Weights of a small transformer language model.
Training: a variant of Adam for these matrices, 94M tokens.
Each number is 128 + 24 x the weight over its row's rms, rounded and kept within 0 to 255. Layers, rows and columns count from 0. Numbers have three digits each. The size before them is the row's rms in percent of the matrix's.

# layer 6 attention query, 128x128, rms 0.0611, rows 0-31, columns 64-127
033:147120119149140130105128122151117157129113113096106114117090128136118138146119082145118138141147089135128165158116077124081130162135100104133169147132122141131100131107164149115151138082098133
035:130103148152124120161112133149096112166119152164124146144102139097103168157160094200133126124168163174174121120153109142148105128139158148127115140125108135108143128142130124106161087142114149
033:093101124112108102107151138127107136116121125131094151147073118141177102174169134125123125090155107129136097113103138112124140113127153116102148109162139125126152108144134083109139154077128116
038:124110149129108131150164144157130114073119152093066133169100155135143097135145107129119107121175160126121129109143071163134157134159142101141129155145130091132144151146145104125120161092126124
035:070131148080125166111117117123120156140160116109150127133124113162149126103128144083099144131128137125120103131115120104140099096092141117120121150105109090132121135159119110161148155130142155
045:129099147114084075139135138142116126135113117176138137145121172136143119114136122129109143148118178111103140125157118145119162121149096141152121147163144084128158108132135104126148132091096109
039:088144141097124129106135109087120092129133104072106117145091101174150104134161163105107156105133144133096109103112124138131118118108121098108125164103123092139125152129141145135128137125141109
060:143103132115157178135140148106133122149166105082143130119126128102140112129135102144094099083129132139138138156144091097104157143121184140098097131117121101133124145126158111143111151152155151
075:128125089143147083183134154156088131131129121158155124159128094124153123129139104133108137141076143137122109169133148161133139095150087143144133131167126104085120088133089141147103108086109072
122:103118163150131126100109082097142091109103132127133116088149106134084137167136129114122121141145105117115158100125123100133094138107091094138144125118149196108099122103110124112142135136122178
125:140135087104179092109125140122111119136137117127074133119128148121148168076125136108101114147146140139137116161146163130096154115104150172105112117168118099135176118117133134122109110129159117
160:079131137155139120167110110139124123135101124172121136137150113127148085129162115144118127155134138086123160125151112125120094131115095120146073133154151125085120099116094171144119140131118156
160:114125174116091118111112132117129110132111165152119181105127150135133151114138148141147097110139120134156154085092104117148098104111146166165113168153152093099122150161124092165133115115147162
162:123176104090133089109167115128089127113134138135165112155149126145090149137115141127129126163165110153092140129145107153143122118119124123118105106139134151134161138134104144142141169107128094
173:154184123143140143136095105117171101177141140145139101091149151111121139141115129136134120122107109097121136133192114105156077128129095119147139127119187169127084121135125129122119100140126117
172:086109132072158119132103137161119119095145193171178112163159115145142076129120113111095139143127161113176132130139083084156158108136137097123112130151135115146121147151138148113160098111099120
032:178164087145149126158121099128128140096156127133154086147194141095085120137143152127136134126086136123116095115137159143128149144118136125143143126117115142105139096145117122114113127197172144
031:126148108095141116150126186119154170084129164125129131137077166151145114124139096114133114102140164156130120147179130105109130133162120125084116124115139170155147113181129106156171120117122136
039:123115123101141189185124128126152165119115139130120121149112161126154128154141106125133146073120131146142115127128163133125110119133157150103116115065134093124129125126125115124173092117166117
036:080082158085103140123154142139153172090122129108105170129120158138172107119124131102120108125138149137085123103131088123123162097117134107102130147143138102111135152135130087139138110095135120
054:179130095145144145110102117115136117150113129130184119138173105101096147118143120176131151128093085125179097151117146101132107161136099166150125118113113156134109120114128177138078133154131157
046:097154108117116149172149109130159133147117145158123144136133152119156144126135133122136151120126155139101087078132167153162085104146138128141153144093103128113087139172115147152148068131182104
065:120111122128160135100091094108141124164160109099133104114110121138096117126121121136112126141159107126134149153134104073104119164107102129101095133109136173157136117118154112117125186164138190
100:165133114125158155088123107083119114147159128090125136151140111087115127122101132134120120115143090144160122156120152090102153157124138155100109119124123142146135125121142122152094153177139161
094:129133104123115097149118153153093120110095139152142118102135157126154127099154149108116140129144159143126117083163140169132126144139125132136116135140135078154150098106138121126148117097077107
092:122120115131096099131166163162094156134108097167182127101129133122157101151149103144123110123082162120082140113150111171147132127150142137140115123139139091110133108093127136112136115100101072
166:110134148130119123094104144139097130129105145122152126054125184153123119112132143126135106133172123117118144094155089134121127181090145109117094114105167115159173148080138103107120151156071137
158:107142151109129129118133109109135098093121110128092109101161125163104160127138153116118100130124161143104150085146142145145100114091111153118172132125119144120161132092190172125114134071129122
150:087085065139131161158145141104166105121140141099122100147124157162140122109118139113124076154138120131152148152136162129106146132082094108127153119145155137160144114163085132127120155119094124
165:135134082107113100118097115086124200137151144120134124100127151154087088143150092110142132175117109101187120117112147139091162112128179151166153139139114128126142099116125171142138119113120103
166:161086113091081166137128114145141149127155098131186129157151105124097124121157118137115126120129077116159100158077115120162115135094144144182114128122111135130154107143115115121135113125122105
159:166078150131135139100114124111059145149130148155151114162112091067116107098106131153180083173102108103147155098129165108109123123109115142148117148138085177116128119159153143144122104150141125
# layer 6 attention key, 128x128, rms 0.0588, rows 0-31, columns 64-127
036:099133157130138112115107140094158144165121079136167170108139145106147132091101160086154121152100114116148120128160139148134109116125136143134146107144107111150131172121128124130097072138124136
034:123122119158136123135122113130131104087120105117139062124106117151127114113107154124129127145113104073108125144135139126092205136146144109165168157125186150147125138122100103127129168141143099
039:103128116117151141158142109097126134108158101103167131117117161102104144124079110135121108160124117154122143137139120119154113106168115106128158138128116116111110129143117102113149108142125185
043:148121161137143087124085165124117135118129057114138104120153096151075147118123172139126113155125084146120142106117097141111056107104109125103142138106147173122106118151136127126090104106125160
045:123162118152158144154164071142130118150135186147109147111092157106158108100125104142157105131140163118165146143140115144152160108142163124144151102133132117133167159107139116141101145140135065
051:046105129152156148092148126132090111122117110131179093112135139110130141123110159156125142113107103129149109136158121159138130125135205137127156130088173123086121140155143121140115119106128113
056:112130134145138118130147169165097131163110138148142113097155159121118153112155153150142127114114143140180128110131159159147124149132142154109162103111182041135135173150157159141104092099127107
081:089117156159124135148142162187122100149128146156121133107165145133128132113115134142148131106117120119152131132142127164156127146102158169147145114099148089137153153128184164127060131107137101
086:175130108082107138095125154113106173112112100074162078152109116125158135099116134114119129123105140129103129143128093133124123131144121103099116143122125113087098100112095092122152137124120141
117:133135122135146112142107074104166152107158098146085174147126121157090127178125111115115136155145137145112119115107178091096122129141068118136110144139120182149128106146107123129157140146135149
152:154143131118151137155132130122137181110095124114103146155096148173100101132092129085138151162108143105142126135146151131154106146143130152130130153109119103143103102131118113121082105144165134
159:142125126098093149107144163155118116144123129116156133160148108137129119104131088081149108117104090107127138080127076153104159096111115088112121096152142130128112108123081122140144124133126133
160:129112116150159157077122192120145129165143152158113088154092124138151123124116132188122152121107135163107130080108109108161159099115152080143106147150146080124142079086130136151111119111125156
156:119153093108145105093134147128173143137098133154137140155115136129151149156129106137140141155138125121163141151119118144081122179119123130125146124129159170122139114150176169118137111129089095
159:148120092127153130152122122104135186104137143132203130116144112147112087114123120065127136141094139104105107141101115126157108128124146114151084156129155135110097136153109118127132144173110084
160:120126155115154122089106107119143102143118181109125061091134204135112118141109086116107111135131055143148130114110145140125123143121109140145104141115110168128128127169143088136156147077160123
038:096100140123146183119170150122107106135126165131154151128086129122142189124137113122133113114112166125138172127152131104137114147153114118140138151101135099149129127133128136128177167072079137
036:124116147138135114110101115129125119133133105147090119115143102128145114151122153161101133160127139134129159076070125120105142137083114122156131137137112133102107131081126146153091122159107147
038:082156141161141083091117162158123106146111152140119153098143111169098140097116151125185111165119145138092124137131128150113115100098130143141157123109139188133141137135127167127103100130135107
046:116137115140177174123159102131116108131115147120151140082127139099112185109130140143161097140140130101138111149133163135163160123144167118150151113089096147128128137131158127129090100118153120
051:116129123097096121115108150103143148112163140117098122151109110152144111149133117087069150107139156138105158136092123106094114131129097137114076142151118156118142105126093111132171170143116132
054:127121151141120119111131161185116123137084130142129103115147128152146113092131133149130136103106105134164131144134140156115141132106131143132141110097172048166151149124177150108087105120099113
069:190137115102106127114115109089155145112155117096085140152123118128120118153134094109122119149133150141100141129109121103120103113138075107118097148164090187123109095128093098134166160142126151
080:155121127099118126108103128082158170129132085089127120165123108139133109129139109121124118151136153136095133116112122110099119134136076118090101152154122179117104105115088112127172136146126167
099:127111125126120127133121158142082116154117135156161112098113138121144166082147177156112149112106125127159095127148115144102122124130133134117147108107183048150116169158160156127134090085114100
109:088146123147162098117135103142162112106133106144125130138166119118138101192143106144113111115153080156108104134116170132155160115122120143155127134143124173137150093112117133113117152164122145
135:154101111113112129089130137131097084104091119106149052090111115087169139068134163114109094101103179141144088120139108123054119075128195115102112121100139119105141148126133124116166106118079118
143:158170120113094100136058044086160128100120148139127145168149131171157122114169138109141140094082154133126101136123129131090092106141132157133096111147101097127101135119112171136101144081110103
160:104109134150100098132142103102128109112115116127093127111117113144103099103107115117121099120123133137126165077127125105129123146127119160166136123120143136136134130104166154099086088131112162
161:126132149116105119127123070126125108136120099137128098179141114104144125146148065093125105153158162130158141151116144122140130149084126096138154145135094184144122127110090079109155103095130065
153:137123133128106141100106124114165168130149132131157129135105163172120157153125128153124127148156099102121115149112109109160139105122141109117118094093140112133077117111155137121163116086058129
167:158145130122134132148093110157077130192116131117136140148126100125170171120100098102097156122156115127126114081111130118145142146122152145103129170108116108129112111118095145166120106141102096
# layer 6 attention value, 128x128, rms 0.0742, rows 0-17, columns 64-127
153:128114150122116164148134149128100089160085099074144154125077135133172086144065135154130167146120125086157097120131114124126121121160133104170121131080106132148099143109148143090145171142116117
139:128124124139143096077129137131132136140091181099121108148138119125073140115136124148101104095132117138125157130135163120138149093180127161052126099115144129155111103092132121093163161145157072
151:130141109150140175142155122107113146138119137077182113147078115172125085074182119120107117157149100155083159141136115118088104145125134147113112186148097131135143113152135108125133136128123160
156:140150124130106092117129104109132133116093139136126095138109148121113114140139128166135183102167152148093163126159128158097098153133142122143114130079120125118135136166092136130140118143121146
155:114089189097095096111163136112132133129127157157087132126110140120086152127112150125166093103131122139128122142092119144127110113140128135104115135101124102177101108140113152114138124127129105
149:141124131164109125155091142094142166154104174165113139135165098128089144138122106131147127096124123156102086142194148121098155162107136096068091135096174118119182077123149103110143122110153136
153:108145117110091148124107118143090123120112123177131088158111092114094125099082127123137144113150114161118116131083136175123117112129132148096120085143129110123103125103102130096115087125119172
155:129106140103158146089186127145135163107158122154133115121162122138157128112170136127102142101097159174149124134106126107105144121103132138118172095151099120139097121159144103083116169170147110
155:124162104172124129129144138154121132114117148149141108128184134131128118118106162129130118127115098187145144121197131095123128099123109115133143108191117130116116163109158100133128108118117149
152:140071155129164129145132083069115152159121125168116162122135113146139115124105119157155131149133088140124123094128110122157142189108134135087115124140139143115067120145139154127124170120107116
152:136142130166135125099187124129159122125151130130081092150131117147154113118103125167106134145145135104167099136160108163098130105149114144115132128129133119144093113144122168118125127130129094
143:098089112133177150096112111147142126126101096131139127113106077106150087140136099155110095098140123154180158146150111111153117176104104120147094118110143132159123141101080159137140111085107151
144:122040085106111078142169124142088117108149142154155149140118101142145111148103099130128105150188117129116150114150147162140127104141112128159099116091112110124153138132136173137142158115111104
152:129166056124161111108108125125130144152144119146105138107134123131135142115119134118144073115119125107148104097168098120138124126121112138168096081085124120139121116145111109117096134145135167
149:092159111113103141123124138111147154129149132133138152106160098138127116112134120143156099150167151119107093090118127088119098128170142135118155177126125118123138152118142142126157113123101130
142:141085098117123076090123106112106138112141170122122138141116104138126098140105121111063111150087156095120118127151100157127160169133167117121142114155085136123110096115132098128122075131160129
146:129133110107122139107079103109112136166156131100104131092115124128158131139099128116150124095115126137125161114097160119101182108146168110157139113160134145076110093105184137087127135132113108
143:124177078125144166083119117123105117140102151162105172144127154124120084112126142139143147138152108141161176141091091163120139126094137109160117091125115103092108135201113099088139122117165134
# layer 6 attention output (transposed), 128x128, rms 0.0802, rows 0-17, columns 64-127
154:114123177097135178160142147136115091137107098092147160129105144114128096159076133136147170132130144077135130120148109153153124140167127113183123126102093092147091146142158135094151134131136108
142:115138128129162104084143131129134157137103169081115122135136114126067160107151133121129117081147118137114147139143121103138147100189123175062119101113126110147094092098127138103149137128143073
152:117142114112142167161160110101096136142123116105161120132088095195113104057193124135105140134146108139074154137137121119074112136124120130132124188166103128162161109150103118118132149117133140
155:148126127168104100137118129127119133116085125144137081140108145104130118143146127145133176123140136130118152111165116143157101136133146099126115137080145132103120135153102132131128126121130142
163:135090198090095096082156151107120133133138153152119144144120146119107154142106161140156090109125105146143145138094138148137120127141136120099121135093134105177101146124098132121151138136134102
162:136136124163102130142097163115139158165103181128100131137140080117095140131119119100151115097120110132133103141199154116070132158120140123068093139114172115120158092137145113119138110084148142
164:124135111123078133126126112153088120130117125169128109157126094090096135092078128156125152120139136162133104138084119193106123128133124132107119078139121106128114112104122126085089100146130177
148:139143146083165134115176136164117183109153148152139104114140127116190151122180159151112149120085149176133101126116138135122136118111096128121161118143121153130113120175153105104121178152153098
155:139151084172109117129123128146125160109101155156161109118170132128168115110107162135137120132114103179119111122194137089140141108102134116133155123164122126118146167107171108124155124143102126
156:115072138141161144149130074104112145164107122145120173130131104136137112113101126142125110145133119157139148098127093111156153166129138109085105104165143128111052115144134152134147131115147138
165:131142127154134140108180124136162134122155137137081105141143131137149113114091111157097143156138128101161121127177112163101138107133105132103141134117137120160071119137134154105108149141130086
139:125096092142172148079104123137158141121097108133128148128105062101145107128115091151103109085106122174192137136139103136128136155098129097151134134131133129154121128110092135128140161121108103
145:130049090112111094140149140129088114131138134146144134143119083153136100149112123146146123143181117145139162117156122166147127114153133168160104124070129133110139153133142188158142133122108109
158:121151047106126130134130123131135135140154142135104154110127133116133152128132119127130080116135116122147120114153106112140143123099105139165104089071132116115129129156128098119087160154113177
159:101175110091074132136102144109116131140134130128127150137138124144119126110141135166180118163136135112135104094131117093108104117182113140118155192103119120137138149120146151135160126127094111
138:124106079136122098107122093089103167114123181103150130153099119126156104138110118143097105156087145112139118156127077172158130179117149146105130139124076149109134085132155119143120079142169123
145:123158107071131131112104102090096148147156158096139129126110138111147143151084144123144149115128128145139156100103167159083165132173162124142125105162161109075111104133185125122160147129121120
148:129142098129145155103100097127082117135090100172129132124150136099121100121169157139147105149152123134144150142089108146106123138079156121162102096117118113087109125186127136080135100120145133